{
  "head_dim": 32,
  "vocab_size": 2048,
  "hidden_act": "tanh_gelu",
  "norm": "layernorm",
  "norm_place": "pre",
  "qk_norm": false,
  "attn_scale": 0.177,
  "tie_word_embeddings": true,
  "learning_rate": 0.00551,
  "beta1": 0.95,
  "final_lr_fraction": 0.0,
  "max_steps": 7413
}
Each number is 500 + 40 x the weight over its row's rms, rounded and kept within 0 to 999. Layers, rows and columns count from 0. Numbers have three digits each. The size before them is the row's rms in percent of the matrix's.

# q: layer 5 attention query, 64x64, rms 0.267, rows 0-63, columns 0-63
# k: layer 5 attention key, 64x64, rms 0.247, rows 0-63, columns 0-63
# v: layer 5 attention value, 64x64, rms 0.168, rows 0-35, columns 0-63
# o: layer 5 attention output (transposed), 64x64, rms 0.159, rows 0-35, columns 0-63
q0 066:413522455493470516514490460465459520514509439452498536488512485499477467539518505467480545486522512433566467429509454442471524509458514610412503477509491482442420476542479486543440513506423531
k0 070:524557484575484539547461481437500454500469478535470457552522476531514525524554543519536535512448503498503496494498499547469514445441522605479527496501577512439508422542430488456547453439558513
q1 065:541475547507402487543461466438474530575561494544548493519464493489500503508509488477524425536485550505483473485500462457534545520450507486553438501475460437451483509447553444473484472380510484
k1 071:564507538469457473578490498433496509485508524502588455545496470521521503503542519479552498495501459480472482479477510556558487483550456541448448531525417431452541595544584544525523502473516524
q2 058:519525459468494432559443498502490497459459447499534451514508467428432501514525543447488437396478522551499517428495519491436492551572482480474552443536494455463518530430503497514531539539525462
k2 061:519536491488465437500484491516520544503444531514475460525496459526440550464502550421505477434477466544525571523578496553424456535583542446461490464460474499577525505461501505430450539484502505
q3 065:453488479490449537509521497539545521527399437543529550533570475499533539518562536497469498548485458436449484495447496515519506472505516533522484606528522446462515615531484557498534514502471528
k3 071:466447480528410523456517442573506537484515574494480506532492413470547532549522524492477471541500480505490434520454436491559522456493516484472455550525449475510571481542430520450483536452452453
q4 063:522522498562514437584469486507512516468443548490489459480508506400482589524554479520571469470499444523539556490493525569528538551504492536510574439453472555488551561499490518482485524486538465
k4 075:507514448588511502489514428549512553477497522417437539514528530444459502493466502426560537476473507500460497505565544506535508487535548481510545479476439523515498579480528593503496579509557532
q5 063:478518497472553501524483547508570509491486510547501548487490454537539409504529426565511578541472590467487406526496460441447471494507506469434529419539461469499493481488519457525519485513492558
k5 074:485581503485450551470514503504568515508447471533457455514475512493437435531536457572502516473525577497532438465499431492436504467472533487470529440532432527501507440530497468548559477548427500
q6 075:459478511449512466534459528517530468472470516507420530461515538504451440527583510540469517505529585460550517476490539496545541487492463534429448514531517445425449499512450544583477449447469536
k6 074:505528474539466506472383494508511512474507581465501497517485444546443539479541511472457545529477584415573522489572516524502526405481428526481503516495528517508480469518487513524520451455432506
q7 056:483531530511496543471522565492558522549430486471554469461454501536531531524547503497538491409535566505456535435488562465528448505483513531465515464523532518559529518478547616470453572509497499
k7 061:447447513511468496419535517482447543545562479416575398465433517522450526503508517518558504517499522538484517468469575470492491543455510471522519502490514543549520439513487486441466496564563518
q8 054:500505524509482490461502461534514545512489569471509506549369466450558494548537480507484456503505486518497558490440501471499554473516480515510529369535449486531544543444432458461513524450479537
k8 059:462516459476491577468536501556502563502461454460543522582496496493486448508550460491542571511478524461562487521451511478584535507580543504469511471563479459567523522412452514487497500518525554
q9 068:573526635511486535558561581468460528487447539478486489459469520468476411466463500503465509543502524524454547493550550564487494499516478472472485473451460473509495523499517540477447516490585499
k9 075:567485549504460510547497525455476552500482476480542487424498501500436467532435439492523525435474491473528561458523536466563507530433472467489564579455465479481507475489481589545427498515556506
q10 064:435493445431519547514558476472468468493499478529506554510461509518514529557473480483420477525540484509489398493534457472522541483534535497532473570534390560485511554447527530498503583472510474
k10 066:440468490460477456523560436455544420568512457457521507423455534547554471492578520558496487429536539507512507510453454478558487510554500517550476521509496504577496508455521523459490572524479521
q11 062:566561440518535545486514439486505514534555503564521405475497500575495523522453487544477545551561586488456470549491471526515524495513476465505417472477466574502519489517492467485418519548510477
k11 072:548566440509563495406512467458460535486557455533532484436501557530497461504492508513447462489530507440522478538493472431537457482511503488528439520583503529517511519519433455483419571537527498
q12 061:425475478572537468547442457560524535473462444478583510536517487477437435517527492566481503506484555507502469463483495503507514554456521442457489561435452528477487553470477568495444455501557512
k12 069:498543529577526512459502476478509510518527466431574487450525469440480570465504490529464481425516446449501480484516488487463524513526485509470459491429450530582422388465498533456499452461483493
q13 058:494481550451519493510501457538538596463506482543527482563448502499503557539508492469540578495491543500513503511543522520529471421470431550487559500483464393544491452458499511513475593453497455
k13 068:568435501492485494524549483517540555565493492505540444449451539412473504530545497451492513464487530521506489498464575487524581430487456575478507553535490414504509499463523425476452505545501469
q14 066:479578494538507483484481531506501499447486486442366570441492472522539574498504499487547529499552487512561489492500511479490486502497575478476510497507459546485544515495432561613554510530464531
k14 075:492530499531506554517470508529486433482488501499365582467520465475516510461528478513494456534517512507551565473558505550504519482514553451445546488520491597508561516499528521491545452563481580
q15 057:472529462444502491410524480577530477460539483428521532526451450487481586527515426469513512455521546448502551467407531558498518485537507535500504541483444455517573497462547514530468482469508462
k15 064:447462501423530477463583450574505540525537566485536477485469472506451482457559461466494479521490458433429557503509469503461472475483481513500519543497468534514521406395533480495521444515502533
q16 053:581572567470572516531505466438451462524464438465511521484399495423459500530555488511479435472482514482476500481551513515498489547542482539525567521457500550471533452488529547466537506530478552
k16 062:516508458510496520485447471448478488536433526500481559500404480451464552507479534436545513434525453486477478490469481515513483572535455446551613558490486542487552518488525561519420526513514519
q17 049:502481446552430512541513543455432514468550515481505568491483480580488465522530506541482544567521476479517510515543542438455559515544468492557503523479483388446536509528432527462445471464496538
k17 063:432504441552445515500492547477515516485549477499458567468573484508449408508539456551416584528577478446513511478494473508501529538512498529438457514500456457443515482552509532492436488478484494
q18 053:519579568425576464539487508452491519526448539530536533568561527473501465495550561533490517534494580531501521502504529539493529545570517434510524534526559529600526526486458507516495473536499523
k18 058:514573518431560495470510523504578533505454533546519469488530495517475471505520535503482452459513584501586489490489590481461500582574459465471538471503592537541508481479498572498506525525483459
q19 055:489507540543494517506575509577515497548524488495508463560582504551542448552494609501544543539519551517515521473479519523583415515520481500542522470581482525554531495488513586510518522522500496
k19 058:475499496489536461492602491544495483539486474448460472465513512559522557574458508536492505556417494460579468494496572529524453497554463471495498480568509473501515450515461438493399467546482504
q20 064:455466474510579536538443500564578494585514563522517502567540503511487426514477474506480441497503467480476543505505504492494440519511468493529536490454463552500419493478421549521484399457477499
k20 070:476528477500500541486525500565556465583563574467554488503460494491553536488474475499477508460535493424553443554482594536499516482542540514538542492483465553532451498468459517514419443435514492
q21 064:504533543477507524512503495522446534496539534553585491494575522573484554515465522503544576515516477503503515444483501557535529488483489486463577554551597520469511568556553510548546455482558463
k21 069:537480540505524501515567456507539563420514548515420474503472553530491554522497576473482482530485453445536487487532503476526483481498491504468496489486562462506579540559515521602459408453469465
q22 053:550538420517428580521495493442540518497512534481497484542499532538498572509459512479550486415498533447516517505563441564486472561545569522531483461522438538542544572496534470464525500460502502
k22 070:535490455500500426452556460451502491473568566488475492495471484496532510526459511469497497453474474455438541470520552595449442543548576459443522499562479537530579552491516501516518531534561494
q23 063:424485519526500491501432484459513513468437480583512479445464508458473580476464533515486467505428475501489567502537563403486471435488495554495454512542498498444472502549478483486421439504476454
k23 065:463488507526412506493461509518483507487562433549499476475482475448485541428439499510532481506456491543547549595464511486486452471452468506530419491552481470453501470515570551466479515393508476
q24 067:474509434506498551504472493485406512486510467525495539460473458521529478499493503497444556513580440518555558487571478493534582477464500508546472461446588531492541516475467565559507481485579546
k24 075:508525489486497544496502503483471462477533482540462540456446488546581523450522555526512584512575472443544559516523530482544581480457471524443481511437481452480498542492406528478515512514583552
q25 072:523470538470433507510550541508505502476538509543485531559472531490542648579455553435508428481423474494522443474504442530532456483512514495513560501553494466491551496514462511535511519518533483
k25 081:552404513489436441465559525493541481540510501527503514513517513397512516511472539481477469528472534579466553523427473540583441543552526507532501490551494451502533507536472411506478483459498508
q26 052:401521529474559448524532485502548474508571536449516468480518558530585441495501501475526508526496486472432428515413496486498511536533479567491471525533495543430537471471469544519457452442546513
k26 064:469502520505469448455515514524501444522536517407429444522524525448576493562529467491516483527509476420485490520515487511520490517503515565553467535453480525472517513462455570526573436454396522
q27 061:570524529472456498536423451497523532501451511535467524460605545469431522618476479458534498567542539496517473548478505486527421437479472458500541470475482502479513502560551499503510532512514525
k27 072:574484553475528479489434456505513484501421492488490476386522462451455434567479485530520499516540579520493493533485523477479425453516483513446529456482462466480508465573557459482433523458514483
q28 055:499472552489550490508539455507543486442482553520531514553480534489503592528497520427530498527547519470452461444570531520474524464506521499540528487501472540476513481465606493506547599603521507
k28 061:529510530486497489547570442469508497512393491508471463474470512440459605479586484470568470485552531491494538454520486527535515486507520484569470479469479486498587536480529516486484583509518428
q29 071:497454478485546483475501531513512418505483494517519557526485531514558539507591546580467586489446530523538520544497461445565536497447564546533475519526487587526556447513534493553480501505466460
k29 076:469524459454420459454570512522510406509487507458519533542458521524533538454509595507473557542473538503478512511470457442511558449551516479514438512571492558469463468511511483513579535501501455
q30 060:445488482538459485506464434522530467588539494437504520539451543483495481558434462476537472465459488536526527489553547533478518445502462487452491556431452508533540446486596501531496484479452579
k30 066:482502433533476472538458503473503479508470527502572453426416544449511552491488485460506541483498470440455466416563526471522504442580491544479566478490465509509560477437495553500478567457493525
q31 077:539485470517519463508484510474504517581474432551555496503543478518511505454414539500465491511438508536419534576495457550463480538542520473506552471455445547555444490435534440466520478521523574
k31 074:472545498473501452559515516484474495553539448501520467535427435471545504523399481507493425425466511519487454586513481499475494589523492524467554426503435511519473482453527498515474546529527448
v0 091:455503461491489493487540495486482487526498426577490476518538546459461509525435406486490526434539525446503537547523455522492523463499551486531423478501485458467506509534554605481555475532499600
o0 075:520495504540484523486538475569542559504473536521472521478398430492518489480492597574448431516493597527522458480507461453516495542521514490503521486529555536518505487532416474482471555549520449
v1 105:510566551519511471561538564496514507512474500498538551508501479484492433476531479497465499536544558424511502508537561462449413484514504591479403512509433495512540546446510509515527583540472532
o1 092:563459502436470483476475493575459517489526508509457444472492523443488550469455532437552517493474410577453500476486414485549466484548499416533537484508561529481506489545422485523458513472476512
v2 105:469502502488485468476583521486517498485513472438540497481499472618433529488521525565474447489471516488498507470499486596451551541561509493535572435478471447478513556515453434519494547525443461
o2 085:468507494461484485549463459474485502457493564583445458556518493458543485464431494494514532475558495534456535496561531434479439455397470469493494534467509568477469462483551574481496452477514446
v3 109:460477506532456505435472518496544507537455498551441544526503374509525534422501433454554532449489564481523527513453486560495488528482533565533533529496566463467465506469553498435548484497487522
o3 108:537443446505513497504518453509483522504487470451559474446474565462494432568465470568422521538540524528463451517482467458546491421570461452463434490516482509567499479488485485541429548495468526
v4 112:468513517496456508505510437453533562573501480492485515453518519615482497400459558471487422538491440507554463501537456482501583446529509512497495528539507539551473529490558438494520455524510522
o4 098:477479475510465467497436471526505454473559531461573537592482501476570487593513432513525574497549525497473541542432506530475498586464493577495446512437476485486471451501497505509485502448495524
v5 098:553475516550576523504525494553473433518455456520474510443487481466445534525482550522449485546450543466520504423534515455543501476518517528529442480379506516487514454478477464491503432567447450
o5 097:494488490449472528534475528392465456490558507512505460542507493501513430443531469462482514515513443483425459538496404456439514490388524465497512498497497433467467536501491446430509495446499489
v6 096:508490499512528468506458479460452439513576499501508499476469489479454474490538517485461448474540575549479452563556492583521560459547560488568526487462492540458534449482526524431514522457566416
o6 077:550498517493512480498572495472596563448482510514493470521574486506553521566506532578531489480515498470500539510458507479532472499468512518458450504520537426536595477581457513549569479569463487
v7 085:519506442523535440528501507525402489459528469495511431532568542524513519467537509470477524423469429531512498477382563468481524461451523425514475502444469476524525448466513500488533472500462551
o7 075:461485516457535490494444504476549450522462559475504560398492497447505435517440390516500515486470462431510487487561530386509511503494475453481532514569524470441490494533463524504472506495521479
v8 098:500471561513518514514491568588473539506551518423548558503518495546459499524492537522465580436567520435473391542472511495465467473405470449518524484506489526497513521459518516512535490498553493
o8 082:540542452472478467480552485432494510446497503527498490542533517473510550464468456456542471509462460554534480451526559484499447533620474476474517488515457479454550578557494483482519588562542533
v9 084:529491540540452513494440490514469502579469500502469491514523444482513466501498517526448413508507575501504503388484475562487469461529550536529517520480535464562493563511464449579510529445527590
o9 086:470472423458506490450480470449511412496546480498403484472425544524512497472439502524493549514487490526457527602474448451487518472535477503475465513517503596480529449506554486495495484501425450
v10 102:565485538539480498498475446460475488422528516479508560491397551450468523485527558487540504460496522469473534604455549471440501507522449465510457471497441521470491499501428541458507453460511569
o10 088:534440503463483445440567543548491480546474463464508465486610449502509465469471520477472539501488449528553463461477477482546474505535528427471483490553546424516533482534507456484466542557437434
v11 111:518520532537501549455514425459517556498571509441441563553480601515488566506443453466489525440477524512475544453529466528494530497527470482489483482431563534534539444496467489447485479528450448
o11 109:444529436393481447498465521510558424517468472520473480530513432523528467529587517481439454550458503475473440488459452478504481482475522444475488480549426475485471543433523545511543464505482491
v12 097:478539502446458587484465582500553484450457425458409469514509511482569592519531465494443489518504522504568526507481534580504516509492512526477512480451492499538456529484493493426544454529543522
o12 089:526494521508516466524515429532501543550502588517563495515431533498486504521557547489489530547463493500455469536500511492556470437583500529501426538536482531494586493503592568532497571502445486
v13 098:507487501497508515505551482490541551570459525508484437570489527583395484551533496497481442507475438552566550522477499551486446527487461518527465530540492486415536454502545428475451463533490501
o13 084:500464476576497563530438513515479432467486536501571526454518483513590500440537472514525571540537468515466472463557502477508556523518580535485480524462537531489468542483456590575544503473513494
v14 105:443408517448540480539469515532527605539478515503476461487577514541525475538492526529513551425481491492481455478465504519440521553461457567460498436541575472512493476533458468519490445506460456
o14 098:506526498605530470492474536419479467536527503503535552497460483474497471458501493499521471537583566523546564540534569498540529526530544453554477544481461551548493532455542536507475545469583550
v15 090:516475490497559539466493539498460481487455449543508475526545562578486472523535553524484467409466500475509446452418503457454544533504427450459520525564481522526471543475546589455510505509485441
o15 080:450552483536462494548512535503525528552569570461449463514501512478462420529451424483509483503511471480503533467568532523459423512487546524473561408460449490472521556502473524561470498488513569
v16 103:587538515452516505463530488511495404548494555432541514463538498531511514534524520475534545448564574521462581543469460441480562475487523534427471514549478500496453548520566541494480524491500488
o16 085:442474486570495518545492505517495580549545486518495433582506524478489477521507518554505529507513515483498419488441534565490433562613490505460530485494499537553499521555397512530516474499498530
v17 111:501516532504484448452488491508460502541372538535456487471468488457535558541482435452520436483568444562509519460470443528504590527525499465549462508484464538516529538485498504426529505505564494
o17 096:476470440505477501496484512502476465542490467586435493446431467517519505482514555529501591531443577448532494474531509485513501467456456536455473486523513466457509476597457500598462476505426495
v18 118:468537465482475506457550494578536519461477590525469440486505517482477519477537480417541481518582493530479492498478420447495468467528512539532501507471532500528426490533560509537470460519565610
o18 099:488462485533482484574476438497501457551468427430510509513445485477544482557465476574447542424459523461510447505502515582491570523557464513491548505515434517542539509477492481453514517435468450
v19 112:504503472559451494516522429463429499509514496532528562495558487519472524548580535542450487439464488471469474533477551453489538444527540439483545495510551501459502559431485542416508414511494459
o19 082:554560558457603526480503558482554470475482547520506432501521533465467452490503489495469466502513546502502493464544478540495424577472504471473436465469431476467549436522482518575489511575515472
v20 105:593555474568442427475496544517543424540571461519473445485482526420446518559561517486444502507534451442499531513486481522486525463527508465407528509489505514506522479477466483490516479443488456
o20 090:462509525450563535475469465409461479487433567502500509549526437578522446437519537518502503476542543511454528483499533500455531528509485445599499472506562519509517512513568498535551486583469507
v21 102:499524524559478546423463437507455490458502484476443584431543534511520522469504555488430459525464511538485480478571516537523510507444573530534487483505511517525533429488573450494605492490493509
o21 086:494465535464513487542514485495638552495539489514551451551511561501486534543495484463505502562479462455442480534438534446521524518495474480533411488407485424488504480512440475484461491469461486
v22 097:523441461437522511472516485499572460512492490517458564500480486473503587488500488429500516545504515516415541426502576442467509468475553558524468438441556518512515524510520441478427439530502529
o22 083:479530492550482492521473500516456561520498431564556472470486510521488472544529508514434480531494437449493464485482447522603519496510387441516563561495464466499526470501490445451489478434461442
v23 104:521518467477544550556466454537509490508515457454465504534532561542463419587458549485560524460515519513534525538514456503561437489544471483459438434515483464463494507458430476563483468461557535
o23 092:483500448540507515483517553531585455520514541483509539526543463519544519421518478499528443463452494523497500590438519539459491548506512536550506576540517590507450559562535536462542500512563483
v24 095:492499478519444468437470481512503467551535593501462522494430433492530530530565505446478514458431488476575558539474546512531474513438498446460531489552505499566590444480471451486532499464513492
o24 070:491487479518511499532475473512548524488413467542539491520571571513409507517448472530557472558534535511489471497549507538455543483538485515557454480449513477430460586521559549541492509476424543
v25 086:459539434475581581467516520510490566516474452529517521487496441410481509449499540416551485465517550491457493517443599480498485494500501549475552512517480532442540540517501439502537488455468530
o25 077:545428481512400464522500458516536485498497533452500511517567511556473470515508461532418533452532440507514489484532496486568509453544414414571482536523507461567494508529482472463469511506572495
v26 106:512408483520487517530466547511485461511486517480458536475530477453487477536467485494458476609490449514548560482500381611485544450506516425452498518474462530498520527527532489493483540536508550
o26 110:489558545494536541468558527508498487520536492578529537566451534553546511472521527520531543520550569503462535556527511482481548521496508628518521549560562531471477513528535540561556513534520470
v27 093:406512503560480506489479496514570503473512549508452535478544481427533533537496454507461545475457488503476533531491446493517482525449448473490481518482559504555504435525566521611492577525448428
o27 080:543486568481533494513502498539477544522481480505517526549441514461447481497535464474553422558511577509493496468489521525434559464528568513513517516448453488498462587418526529480540459479527601
v28 100:558513550488500504548489526438473476499606497489509546481489476487435459439554437493536573509521492402575448553517407489532499541488513489469444495500501451518520449475491501513480500499444548
o28 091:489470455459512484433487432507498510452431454512522497479527518437486558550455550494459451486489497513446539510454480566476470535473477489489540521488557491549465594522454498445493557598555451
v29 114:539409469594538512462483480445430494490519518520577554558571461479508469472503549486485501481501447516487503459524430500461575525527507464444530464452496482463522536494499441443495453538440510
o29 096:492564580410551494480538544479502444454518499586494491427548492495504490520474476502437536514548500451495518583485538496536407484465481477510501539555493538485511456527449549554467506538527445
v30 094:469539497496487511497469533521478494446468502427524548528527549643530554502509491565517550531488451569467452534517503522546512484513542454491496471463565492548559473504465487469476602471463486
o30 081:464493568474544522540512537476525544545515502551503471509496503453521519527463464465532478486455505507490574487514526420432521533454451547517567513566456449444436428518603508521504439460535507
v31 089:537490505511480569509453514521584468496549477530524480455542460492485500455476438529482414533462518534466469450456449461485538558483526553411547483588455442456537524491523542521520479527563514
o31 080:491505514506538573454589489519461515507479524484467475505457532548541475564498552471481487529554485493520548502525567511585468525498460488585447571425480571547516494471451525479442527532439504
q32 107:531514502474469579573562478510552519484496529502445485541482506487503470462534513557408474478597482423442528476467498532507530448476488550466500442544479433491489509412464498497532470561518533
k32 109:488513474543468487517537519536498515481507484453466495562481461554502476551494419519516513467564509509448463486586502504482533447481433472482432516532578396515559549457458496588464521510481454
q33 135:432437470504477479482492520482498500523482501494501523511475502535520505464469590470523528488509489497540467568515540494469543460510410459511489608493452448449401534574523576505461516447467448
k33 133:383414511518458543496483489477480457549479571564512451441474537493523526514441565492487519599477494556553505543512540476554536450501502571513485509472493493462516531472500537494548467468472480
q34 132:500545549573483462507471506559459520495588534554508480473518489452495520482551398455482524525474487521489445540527533525568471555491459495529515569571448500435512441524467509506468419499488537
k34 132:514501560467472416530473487477547553515581488561464533512509495547584477449473472453475487512463482471486549496497529500523503516514510522420589563487536599471511507512442524512470470420505468
q35 126:526428506497550454488505521418495484428501562542516525474629497529513519550541482473537493534546422542474482451486487512515475477595511471496475492435479454528490480531529473473513485511436568
k35 119:490550573403451529543475456485481508458559545474586530467572508461498513464560494463537458533528477495500478518491522429428529481548493399516470470477535519454508488534488484548519489516482564
q36 132:485476411550500473501577459439508557515517567552569486540493533468476458503474481516553496535454466437495494493574547413463459467454508498462542544521543468486521437499503531465475539555543477
k36 130:425584542549451554437530495480523474546458509540460515541515534504497503463503522523527517488465439530461521451525518455451564445408436509464542460443476537467479512523543523495462567520557519
q37 128:555512457533428507517439510535489485495488503565443555477499583485437481450584502434449495483553454479447589528509447532535465507467448451540517532522538518492494524469513460536522434537492520
k37 130:546488504428508485521409567494498522462588505573420456521468530501455511475510454558501483496536508504504501428539484528556524458519437456454492569504571510558523526456499442505548500485527474
q38 124:469471468506533464458494458510538458498498521515490520479597512530557542497536438524524520467449467458480484471470556452547532534541498525533442500445526466577465542510466528548570432579466424
k38 118:416448513517478510458520451509549421382511546499606542537555520497511504471536520531509503490489528487528505506469474554465574540542469496491480493533511558491511460497430426535523516490543461
q39 139:535478499511437516460547506511448561491493377560468531530566546522469483536519512508518494532448513492572487490462537516475501549494524507489525530550529399480544552465506415421508491480496547
k39 130:506505481490539460497502551437395511473556502468433529527559519556462504492474510516547471503513468464476445517467448500517527545460496610488574449542521443503443504521532479475481495434562552
q40 139:519503494533532471544448487501492495477479470489481510464604584515505466557559532453456446494554517550533533493536568472475521431557461503422519505473445473498449513431548531451494526562536467
k40 124:451556458499485457536478449456470493476479525494464507517532536400467552481485477520567487457583536503505499553586578534494525450455532512470484490451486516460472516387522492530546546475485511
q41 115:518500510579521465491469491487418570513449502457569526511528503467499485439533474483526452491466502544445487471533550510518555492551514433474545545546482532500408564477533450451598476481478502
k41 111:547498521502479460470491470474533546524473513520486483516496546467550475437528499482528398475487500522560431455487478516485548534577488516487544431502480518479456570361528531510525508416500517
q42 118:499423518475521564561491507472472501512580459520503577508446590419479565530491424490498499514535534553517501560485451556515480485597529508502534481455481487510460462470449501541451495494524481
k42 111:521482485503504494553427540561568474412516494517476501458455441486529517481475472457532432470471476523458529541576590500453480581523514552544468571442494498480489470494517443526485543481515551
q43 135:458514502473551539556509499540510491487435471488380484419552499513484528494392500555511525482496446531505476573543516537485489490484515476445476512521528566490529457534572542483477470507436440
k43 137:506502500525539488469536468534526525424492502504461456403574534494478442500420525531515543512469494504552484573489511448546470412504552457521556471530457510495515530505493399495458504524422496
q44 136:509439466515482429505522577539460458523540546507550483544461513580504511499545491529522441564477521518549544511478464494510433462482563429479482477514440511466460530486525515576487494423513586
k44 127:491461507479465519471383521461519569591500524485470509509450509541488562489579487487531511566484491518481482469526445496438472482526578482517448537554399543506511456506487525466453454502494525
q45 144:514466478432486528554550493447477477562524411468525501473515479546534418456490500538552484479508472567538500527550444526545537551498487431512547473540398479488533542472455498486543540537545510
k45 141:536425468526567471519541519477496453569513523530440496515511522476503560471494462460427547532498509518493453534558491436439485594501537456492520403500464421552517532483461522466476548485509516
q46 140:512483513398561481450521501473490565521510523494524495480527595466476453576528500463553547478459499539584550506519442481490493538464496462495513491433466474537487546519462499606466474448530510
k46 132:544483523416442558525468572490476431487513588501506546475522565500527454532496511494512515511490510485565545417521526516436442563476523494549566524490412451523474491548525530456514499504517469
q47 122:517470541523475410536535522427540531493558522539511438463500459504465495471477502538471487506504456474530560427476498504485490414588458524528468473508493422478421441523525496547466553568509493
k47 128:457476550518409490462512578441470521500504455527576487501552432481484533538518515501519506476546548583473543541511532429481495513536477480498441481481537486485514485491437484446472449590561550
q48 131:460503375501434504456508557504603533517599511473485463468525542491513484530480559490538438522514510500449559531469442511465526477459507460514560466519540511514498525482439544508460465540497477
k48 131:470507448555489552500463539538493421539615508488490450521501509524524571478521484601574551466497453496497554503492466496463448487480478499509489530485465489508521601488474510421544530510463473
q49 145:465557512521457526496530596435465494432479431481447500456459494470481496496476480563433472517454504458484464483495537565412462539524510500550479509449548532545529546453518550569488482487458542
k49 137:436530468480533477487493604562475507493493537423467530440493495521360444494472510521514492457469513453467510493477511513506522511619494516522540527498465506484586501497474473455468495524530528
q50 121:485506550527461438488549525571482479505514428495453457499512497554579473462471535483533514463494552524580587444498543579529494498472470482468498469503419488478500435444540511501515459577487473
k50 116:502447509550540431485517505475451566480528516526464402499580477521495596521508524515479517503526550499492589520477531522469538518483497489481534501591397475541509483429460524536458495481476512
q51 114:525420551546505540526470497550484524470468547420530564488450496550463593398451456511512475556522510528493526547525524552531485453440519474476462482491518477524477494478438496505449430465522491
k51 111:527437536560572565477459505530559590422495463461510414488450521506523453521497486464509470536519480492500518486529544488475550490526576514550465538561520541444465573484471496482454552490530502
q52 120:527453486471546570510516532503513519461458463490532459537414540502525560461515487497559458462530514547463554528463578513526526568526445497525523449456509480522443487540482470538432474582452434
k52 120:438437562499569585430513480542479486494502471543524443393482491489531482451485512481514493447559543503501527521532486505424469573549502513481514572505526471538487486457486472571525561513514468
q53 117:474489556478534475480556445473419450440522519538469515423438524577528512501486415494571540530512603468523525450508488485527507478514480481502439521487439481432465509494485538505470494568530501
k53 111:481477527451528487428477455469488498404443496527441513482464454560493549489542469483491537568525503470491604518534546475502503557521443499522482436516463542458555414509505551535478495519511441
q54 111:495510473533472529533501488495505509461497484533480561557507514531563518500543444591403536471437568511528525559423454523457503492523516503548415499492506464617461476453516477498502486512530470
k54 107:450441418486530459488505523517509434467475439510535561559484471502444480510468479493494481481493489503485477507545499504462544480476457548588453521600480554561526465493503405551528422481500529
q55 116:538513474536543534453504474574504490446465501570547492433563551532488469467597498499509515580519575541504493469481454455545486450490543462488496505491513498520430531472478466515417505587519475
k55 114:513514506498612451405390489462511462492537458480480562486494550503548484495557497518561438523539528494496552512470493483469496470453504459517426495548526524491456463459506464475534549517541436
q56 135:485468414515500495516542471514457496470526485482512439463490506523564546449514523434596479554518550482455475401453580553435507507480515523490519459455553493488561552480440495481538500528466492
k56 132:502538486552516537426445426522438475493528493464485464516520509482505540485523555526557480534510416438453526467484471592490540563549502485426477491506472439455541498533473565565518556504479525
q57 128:544538396440506521508497522544491500516533479455518452564517519431486523522527498451472525541510469505506501523529473529470497443503560592340458479505479495466502493540498450532533512495541493
k57 125:575475450478427449492497500544471517556496510488462503471504499473572477572539491582571470460493443532499461499520500542477447478438506523481483500500523473452446407538449453521474577522444502
q58 130:503475500507442458554474504487512472423548468529423491478493510441477533463442425561496507508379498547495537488511480494455572440527575512494533507522509458495513479495556544545501483545560547
k58 131:493460513520458476522473562550542551456477465530455554474529446480441528517507519515603562506402504458467564482564494484479510482486450538460501393519456550478517540501499473554490491522523523
q59 130:546518467519532510431497427471476489517501517506502495532452454530440449459478540521509477494520584515473522526526548533480378449556516513514531465417505596484463515465588525492511539510519518
k59 124:538579485546538516562433489448441508547410548520497474455455476507491510509474537530504452459513524498552512487455515517502466511523482453501402482509455599522545492472549523497448538575533529
q60 117:449534564442553508562536500554560580505514497477520482515569523556452555539530446492543515510592427517525472489471534505490530529528515459527540448470472482550457477449507514415459531491494510
k60 114:465533546525530569553553454480553496448538505441532448522531483470546462569445406501536463460551492494458479521505487472452449526505569484462563500473458460441533489471562494536515441482481523
q61 128:526497568570422499547438485511536475517490539448498559470519400464532437511452555529562441526525495489514499487476469456525553517418535452492465481502521460572529545475499507479451491454540483
k61 122:495466526588524485554473511455561484498467453417511460525472530464464537486546496437467554458496512475528501463499497503528492450437523459571531436515550447470555576549492552461532465443545513
q62 123:472507447516470505492481447606497546517417524501539440562487499507489511506442468480471485431426512466525558454536482482506555511519492504538451520376462476505490469519429519486506497499577497
k62 123:508434515561487544459582470469524501498514498439575566487488503459479475563477462487498497488479467538535553467538558583477488528482439517488494513523444535601413436476475520481503485468547495
q63 115:515466411539447480531498471487552436484488459511459506440428477470455473546568469470575545549497481497472538564475518541532488498536445503445485544419518529501543537536536554453472500443466522
k63 114:461431495507468475538437466534463520506530440503538535431506618472491568497483531566526467562575504466504490489456535468571460493538455470485507496465482487534550467515542466490438548485545543
v32 093:459517473505488453511518489566486512442488399570413451491531524497534548543394560530458475523486540472458459492521537516446441511540527526540482541448535509494551491442516471518562510515475481
o32 106:478542485463535554563482479544611450507525450523460485480478499475511573554496502492496534447534502522523547609467528534515462530554467585489563499554507561509485472528455557521483498533481493
v33 102:522459475461518483569458582491494517516567492477512466447464528460483501495553498462454492513504446469480466514577546561428453511506513469481499610559508538530464434501542463525562456462462534
o33 111:554488507440493508502434526577533488477529486462498568503496516503507528558580468462443488488529545530540571531406446550555451516526526448509456455460454491535474542463472476546460474433513515
v34 110:428442472564503492509493502532510519559577511530490469488557538516471570416489482565479509472457502500477534469572512544468475543476516482486517487603572501498428504506565513511540450511461440
o34 116:511447463516472465475469547568560450483478473417499444455568504459583519514560532494542476488490545533544596478416532503510534515424500489459527481519465436519525481504458504501479508527492437
v35 104:400565518513463510488558549516502631476484491477535462609525498521482503482506529476548487442524498503459522565441527488484479488478469495434511547551502536465528500499439491480516471543432495
o35 116:470529562544456469484513536592589515470527572484418472503520464515531558493458480534476504545534526437462460456435516538503442454496484506492487496570538501474503430458532493487451456518444465